python train.py --num_hidden_layers=8 --hidden_size=192 --num_attention_heads=2 --num_key_value_heads=1 --head_dim=96 --intermediate_size=768 --vocab_size=4096 --hidden_act="swiglu" --norm="rmsnorm" --norm_place="pre" --norm_eps=1e-05 --positions="rope" --rope_theta=10000.0 --rope_fraction=1.0 --qk_norm=false --attn_scale=0.102 --bias="qkv" --tie_word_embeddings=true --parallel_block=false --init="orth" --init_std_qkv=0.0375 --init_std_o=0.00937 --init_std_up=0.0375 --init_std_down=0.00468 --optimizer="adam_variant" --learning_rate=0.00147 --beta1=0.9 --beta2=0.95 --weight_decay=0.16 --lr_head=0.00699 --max_grad_norm=0.5 --warmup_steps=295 --schedule="wsd" --decay_fraction=0.506 --decay_shape="linear" --final_lr_fraction=0.0 --batch_tokens=32768 --max_seq_len=1024 --doc_mask=false --train_tokens=154300000 --max_steps=4709 --dataset="wikipedia_en"
Each number is 500 + 50 x the weight over the matrix's rms, rounded and kept within 0 to 999. Layers, rows and columns count from 0. Numbers have three digits each.

# layer 5 MLP gate, 768x192, rms 0.073, rows 83-274, columns 0-31
523514462492534502471480445488513527618470443502567497495378454472449463531415523616453446402479
569500553534523450530486455522565527514544483495570443493517520535576484563531455611494492541545
501449513495467458521454402539491497475468538464423455499485529515509485488544540464482483456466
339584509493505437488547553459540508546470539534589449551443553583458483489472467467591524522475
435618467480490590548560544595523453537437510406445430546454563524420572453597518483513448480499
445492610570457470510494437522469520459566559436521553519505412579531563508533475506508550535505
504533448547538499520430483485462528495486510526447521526550498471486451428477450592537447430326
493474525535464483563538483508486498456542539508468530547498517551581564458483503467487482563526
506531432491544499416447406503434514519597447644540425490572486486572580505568517496586372554485
448536466493472471527512483423522519555514452476515526506397583564555521525506490519518539395522
473484502604482591485507621486456520584487424534537495477530463531508531496594504504526411503434
417476492488555557498518536534450523494493392464599506425512516551432553576522491537506467419509
493515504483571444536468454509530568465436499514479475548499512539416515517456514563492513521467
401564526513502482561556570422436511498537522445493491500458580536502551567463642563545516411387
464482586487456543560491529603478560482480593461527542528470467534557576436518523522383527480540
458495505550522419482487578567372464539539547522400529498497482542584406514478471538481539636502
484526463580504588601517482447537554489471490453503482477532545519464525562479589556456504477478
567450508462452500519487545574603488406523516572484441585453541483438489456455520564498602452474
391484503630550534453433469436445459478549475434574547495509478513444545489525554579480438454396
465530471479572575536449452476490506547575512509478503387478629441505543486507478449554498473481
485565485485597477527483534481440556479487531416449535495545600525482529477496433583478499476468
521513431491518432533466541534586552434586539522528475554544517486525521478520502503488492502511
512457453514571480425459461498340462516513371521538462492457553404478443471521558491542405437506
523531559388534415444506424536539409532471523478545533525480520443465495528550517553467446516534
431620485513547547527526470535511501499599516538444509424540499463639478514464536589467468528455
444458518552494494459572582380461465547552441482541529412425546590580550567532453576460471464450
472524525528662426542504606562515419551440432579471539478540533491455546511562512564575450566433
433537429464566543518536519486500461532481357451515530553435480525391473426509519456497501460599
493543524415445471482503525418507492547498538453551480555504537525494547495567534557462429507526
496460517500512542531587452443410497556464532524512427573463530471497531488487478505500484420474
504502402511534469526437496497506532482551592534493488586470508624512514525497600427584565530462
448488410530486539580489518456507443491528364533512435458509546548470522509508558592546455504550
527466504505654544498476430495457462488486538576410443441478407562503606526481535465534502452377
491590464521424510537496520482476484537508577552424436525442494580542598492499463476501504481440
397456514569515565442524458588487553537492559447561430476461466544528471540522478461462445518445
472464470577503476518528476508459424529621449510531470508483500542447566532532508517521520530498
539490562535628382488543492599520470495575497526571367409536534530557401604547527436434496500492
416507436444535572563586533506415509521529444457431557539490513478433501511434503550493457526489
455554493479610471536483455488449459489612440378415554511480537599489516445484493537517472509570
559501526508465572511454547448437426472493492463436392525474467475569613472463581478565502491452
499483508535573503515588485521403371510520491519471436402555539577587533431527408448504420574537
461487472475461482544478470453585478562569459468584520624500538555462555467438566538528486486468
436601500575470465533603438421520419538495451509357429402504491531585508515553450522499543528494
436588538444429373455538494549509440581487517499478586509550561556472554511497532385589560416525
383573425491418485518473440540409478583485494450436440463524565435532491482538574470504535455464
507525544459588433523509471526582514666544545474498428535420422457623518527562491440483516495528
516523501496477539471469408525506405489554569476563404539477503546529501498513539500491515419546
448645540455514541473512475489456510454463549533532497464516520465403544455460512593510526410523
486463458477522451552505522479438529524515625561555481492397463569576512423570568529467447431476
359459473466490517529507525408431487539559472460470477477548465505499498404506519535452403477374
597524523576470505490397472401557464497517553414526493500579377547479522524471505467473490509505
528453463511505468497463473593451539455527513529484493434457554471487548536555448436488434507551
439618535518537493500569514504471506477468566465572510506529530565419586552530523566512464474611
492544440512476404553499491560441414491519556481427551499517505521412548502439523566509411434551
482608539388515468492407436614492536431470553597587496476464398511571626520534526435428452534507
515470507602519485517446533571584481489561486615518597502547499514456484516436470515528528450599
445626522504586465500467539498536467505553523493487418417520495554539467453560545486548545401502
527447520539507462557540523520576480619558504456544514593560540445451584418593485475591512523498
500505478502620468563559470520544454545489364529461580460444507452425555508638498539492404580521
495541517515566559382487557472484413494442525491509528487444490516495495524570454458564553549593
546479523499567611494469516465506507450567550423460488358576520509508538471563508536514502544459
467596564582532456474468500500518467535432525441567548593429509465505476533529457507521526455482
504461424486483507463486536433529523511539436550401426461503527513514507507542461502456487431593
411551534481475463528483540501428462434471526565538431529533549503426644473427470493614460533458
448507515487449391553586440532398527535562536501453479513387434529426591509539482413518485515558
410506499488574438499435517493472449570431518444520482504447480565527540589536427526599436439553
415597553500557376465556435523455479512446533399431474567456544501517478522478475442528483464517
486475551483558428499479504547490466570393468575499494488431473568587515521524458509503493455501
463584536481618429574549519582524516600485527495554406472549503467573587451538537480521421533497
484460528551540543561514551494553374496458523488490517411432481422490559512394472571452505507423
507524482616493514511518545442530498472519537472464483578507495541533535493446516518527470404495
500480576465550458516532538574512493557572540615466492496535578545557507536563480525504460479518
483510472432569496515584533558430535551467466563501471524394605447484542462601451577521385454514
484540518532472475504501406496494471498457506488551335504487591529422476536625406474566470544624
451559446562470561509471457482470508459518496538469465514521499532492585442607560538507441471449
486550531479525513520487448524373471500511513531493558504473538512547560507509455517419569414382
510556431598511496534411482466469473499546459392495456493589529542485496506496525462479479547454
496523557500470441504517420552480478494449421521551556487376610543503504503517473501508531436548
488424419490439514432525473428496525561562549486494493605615504525441497455571516534486501552506
523525544447475521426432526505557453472570361473440444474484521565596556463479529569461506494526
431511521454552439527522429567496472511505422540453556494474550530536484569515532477542445527562
426551417460509528435486507488427437478514440530439537509521492458541478549447535515564411538526
536453400489474471511501558478459491419645489548542489556491550450495494523465473515486469525503
501514629532412547501476497461554463448465481524487498532438476411452497593509479470470458464539
536519401542476523495395510553536555448514418502461486509446531518566419488549580533419434485512
542448489529555443547516602405416500509507492477511394500496534679587466616513516521595385559476
473693549491519483557520464479565510512551591547501374552492553574541492520479489556451521489510
405439467514525402577526529545468485525577545494542469406536585529519509559533467599462403539483
541509575500534564586455594537506439539540488462466508522516527541470418535504498556524550482472
471498522508490491510526437505502466523529497527601494494542494581483539530565480486512564498455
493529547466487422536587455548442499528504413539463593550538652535510530486514475460548430525486
472518517530626523403536470575560551575512519470573471608431435555448590526452514533471504500572
526448495399523385495452577463519458469572400469488550469433407521523475531542508549532484510508
434485590587520459593525587606486499489558464503513486371495468545570592486553515492479507506534
515487589445564464462641529550557537549548520468511434539500478476573511536570468505562573487477
398542567580546525618539531475421592520530587480576481531512470501385523577601571484496431495446
461525565575490490523522580484491480545548516490564591634550485551552449480528541513553463568613
420479492455512563431495476475523417545568509471541472457436526503591626468544477434528466455473
604530416555561500525548485514452515503489518467570498533427598502504574516474500470470472466522
447482567512516460530523423538530445501398432402482478425499549519492470536483499594512553449499
431532553574498440530499471535350575519519506460475468507622432545481639541559475464455547513495
417579550523602499475495442549500401495512505495475455467532493494419586504446473526513373470490
489490394468427523526433502500520531508506514465477488553517568508501451535520584498559383582435
491454522522520468518602452477523442569641504511560492537492510626474573533527496586530448455518
436484431577572510540595529549515480524487504482420432511462540463546597502430438509542504481515
431595602530538388509519533515482495440440489568505462406510587553538479491549467502545497506539
502473440504501467567514516606516347577509494556510367618498437524500523519552509479509542524480
444450556468514426528508426485574493560602439561571526538481534520548536477531512566495530441535
532501507486491477509444414484492539447495490425511490505543570489481445550500510447502546533431
539471454523513472622474479502479582453548522510469459371436534464488566528437432497514497479401
485497507533563451578561576457404479477570504523586460435587528551530569512652452563458439450512
523534555551604530494556519493401480522518541507526415453489521535479520485613460570514521511598
444528516491473519510557498532505435532494471491495509518443477477545528483465496533476524446471
531532501535434523509450452525417452541551470537467515611568560543597556515474555502526425451500
475606549519548505488570469498555529456410468520468484489508488541508527537587562539539518411530
445528363482484492365459532484407482420532523623500570469505601501423486637500495512490547449418
469454393583478490503445523615556452519523424507492465547414521590564572536575445575482476504494
554550493492518573394582504510572492477492532526534512530459545543445541442627456502509437444613
478524476562580533545485511482552449524503566507510487538490448597435563510525443458483493468487
501521485515567523445482533501486394462521479472537530465480527590430482577411394462534542475545
507566484521528480592537546553458494454584460528523490482420523448487612558540541558576464485510
433539415467521490415520490540522488493485509539514484396486540585537549567628517537502515510543
564460424537582460511495561536530505550556468503484446436593575516570524481571484537531581523428
540414615526489559589451446591485457559435430400551525479545489582538481505479444489518475478472
499532518552503514585537529486448455595412479450553430466436487521492503483405496498524481486531
406538500574578494500497509551505428476517508467496448509430480500444518587466546530512530427505
479544491543611540556535547447488476400509536466526387446456522540439484502554506594514460435544
575532555560586455457555407524619420477536425505462553429398513466448539508601393530405437412467
471496542501564497407429502541448635478521517541565508505604531557406469498517543483452552567509
416502447620463488508531533481452478585519419418430571578457561528547529567555458550464478493509
438498590472412361535587512566440500414470525452568453547453509532611489432517513453601564495523
474499547446486558582496497504536432548587453557475444531499555614490710497536550498481507439546
498475536468579522443490449514433526534465501429512479421437491598476455607497532480503515422475
486586503424447472461515453635471456554531548434513470493406514507599501572521417467443485471556
501584511597491511485551571497552546568554530549492475515550491559448524572489575541547413499539
584484569534440524584560458521448527469463511551549436578514584543509565485504436571527504510557
554501401576500530485518515559433458579530537494525464467517520524456556542485466492576520404405
547483489460501522467438510514508572542522486513491445491537553443532490568551527519516446483560
454582578606481526530483480518525450548463545469501466386509517504480453471539553605467515402479
465496582489569510629425492548493466580475471505465447524492621584419485536555449481520503445492
467494463488537485463516379547502496435536536579427461560453505513468517491490616556442409521549
540545493455574329535471530591500385504577539473484380443397579422493542515507392488537523454528
466514415556538522413568407519413536519516509427480499484448477532541570536535495524404452523361
465522473490433428490473497564551529531521494615545549483522611520462411508492537527475452543552
514547560433527466554479458535396542462485556464516498522505527556528494527536494486528524384444
406532497588510486495476460549485443515546453469571438435399536583465482530508450485529503496454
591492429477403430496450481478529476598441455536485571541517541482534607453588528519583443478451
423525538515551495533472521574503476565515492527543493580400540479507468425532497498497538497440
515540457454489582472418460532503486490486476536479528471411451549541577472557540464478420499482
481485455566473516513403507432496512539500449523449525419583451560482561552500597468531443441392
472480556671528552456532492439442358464542335439502475504477443554513550509566503538459498453468
503460444489570608477534548471479475486444468436563515478474431525533487478571496365482454480477
457487475481527554580441502494530579517450431549434523525516484528547526524518571513474463525523
492527516522582418442530426498431497516500488608570482445462495532489562512528511451434533475502
440481478414537536556496523535481480489539534524609554503483630541533487545518544499502492382563
553478458419503485434487527463544509552451441574579477469477458460427464565535453526426471494421
539501565523478455498517454552535559528511504497547523583467555593484488553499485499573512369620
480462537543570526439545499561530502527473514506538560494578470580522533517495466474612489448519
488539398426501481451485583487623507594506576484426518560510540492454516509472445516485428454499
520558559514500546456554502474469523531500565373435583515550415565432516509554606599549496445453
484521501437527474492433491386566500601545597554379484474540418526472424507464562479485427463524
571420495493438535442422453544624456540421346567436550558548574537457492511548540470458538422617
464541539536481458505610467505515479540469547517572457471517508466539529499591442524543498546515
505577503469542491532569506511403520470583565464446515498492477515512469387510526568439491452533
484486387438519520493546471601506515469491506514490498455524496475428465491497462474421523481468
459470482429588432562515452509545389555416536471456461403511450477535592519506439512479456438459
478459480488512548464425514531453522562511476507544434496516429535501462568562603491392550472517
488503636517526544528526469580455481466484527551555472541458451546457545509646515489457454466423
438624478480486501504582500537496430510472437522461525518373571528499473471478509564534518514403
510490529450521421487435543426418529402502428526430511484500444491506417576502504478504495490322
472542459502558429522579435468459471504459504398499512567485492509510543493520493576555492491471
565514453473561563488525446494507515533588423605410513450504500513421539457541511595426563471490
520468510522523547521481482504459510557425451507490540454493520507475520468495566476458572491487
439535510481487563511504433625465487513499463473533410508492600504510486533592391439554523507540
432568445471581464619466486446448514468528451495445470457609540532463582534450488492451531411494
506523475560452420490497538359621366501573557551512580494428429453577486560496506486656483405579
474510481560497447490510551546457464469524498529517540477568464511497476552519464544472450470467
465507464514479369463542513509557500593537592472527500547491506546596495469579547490381363468518
471529498560547433461417472515554418455523461470559433429473470519568593392533477563504445363526
425511480506485483411593498500581503490446417478403511456443531630621513442516378529560485483526
444470455515517482514518417463481532502542516492456498616511496581511592501560510526463496531507
527505501493496494491426504541509475569565484580541477464477496640469463577529396520460522543494
518491494465568491535451510504419483526507460480458597486483444483497471493513535586460561436456
472511388457546419507522492584612411509535428536547445521534560479597566555512442557564556605526
472560471547485559504548550455472475591490507465525503485516521530481512595523519513543526546416
536496414483450450513410470557530431605479467550429502439485431482489587444563510435542492486558
477487476496564507441510487484518448568470503492577449559540568522521518517558435606521468457433
550527537532551554547531434599484510472518486570555424547536540459531444560504413492610491464494
538552473468574467444506469510371432476467458526445514533540578444507496511564502505508472483489
495590461558535484460471511458504531478556449364508458491494424443427509540492500534434507535494
484587581535422502535545575448384450634472473468430524516456420579488493500473514556458470451491
480590551421500443429571438584571510602484434523578401494506550548499477641593566543548489455601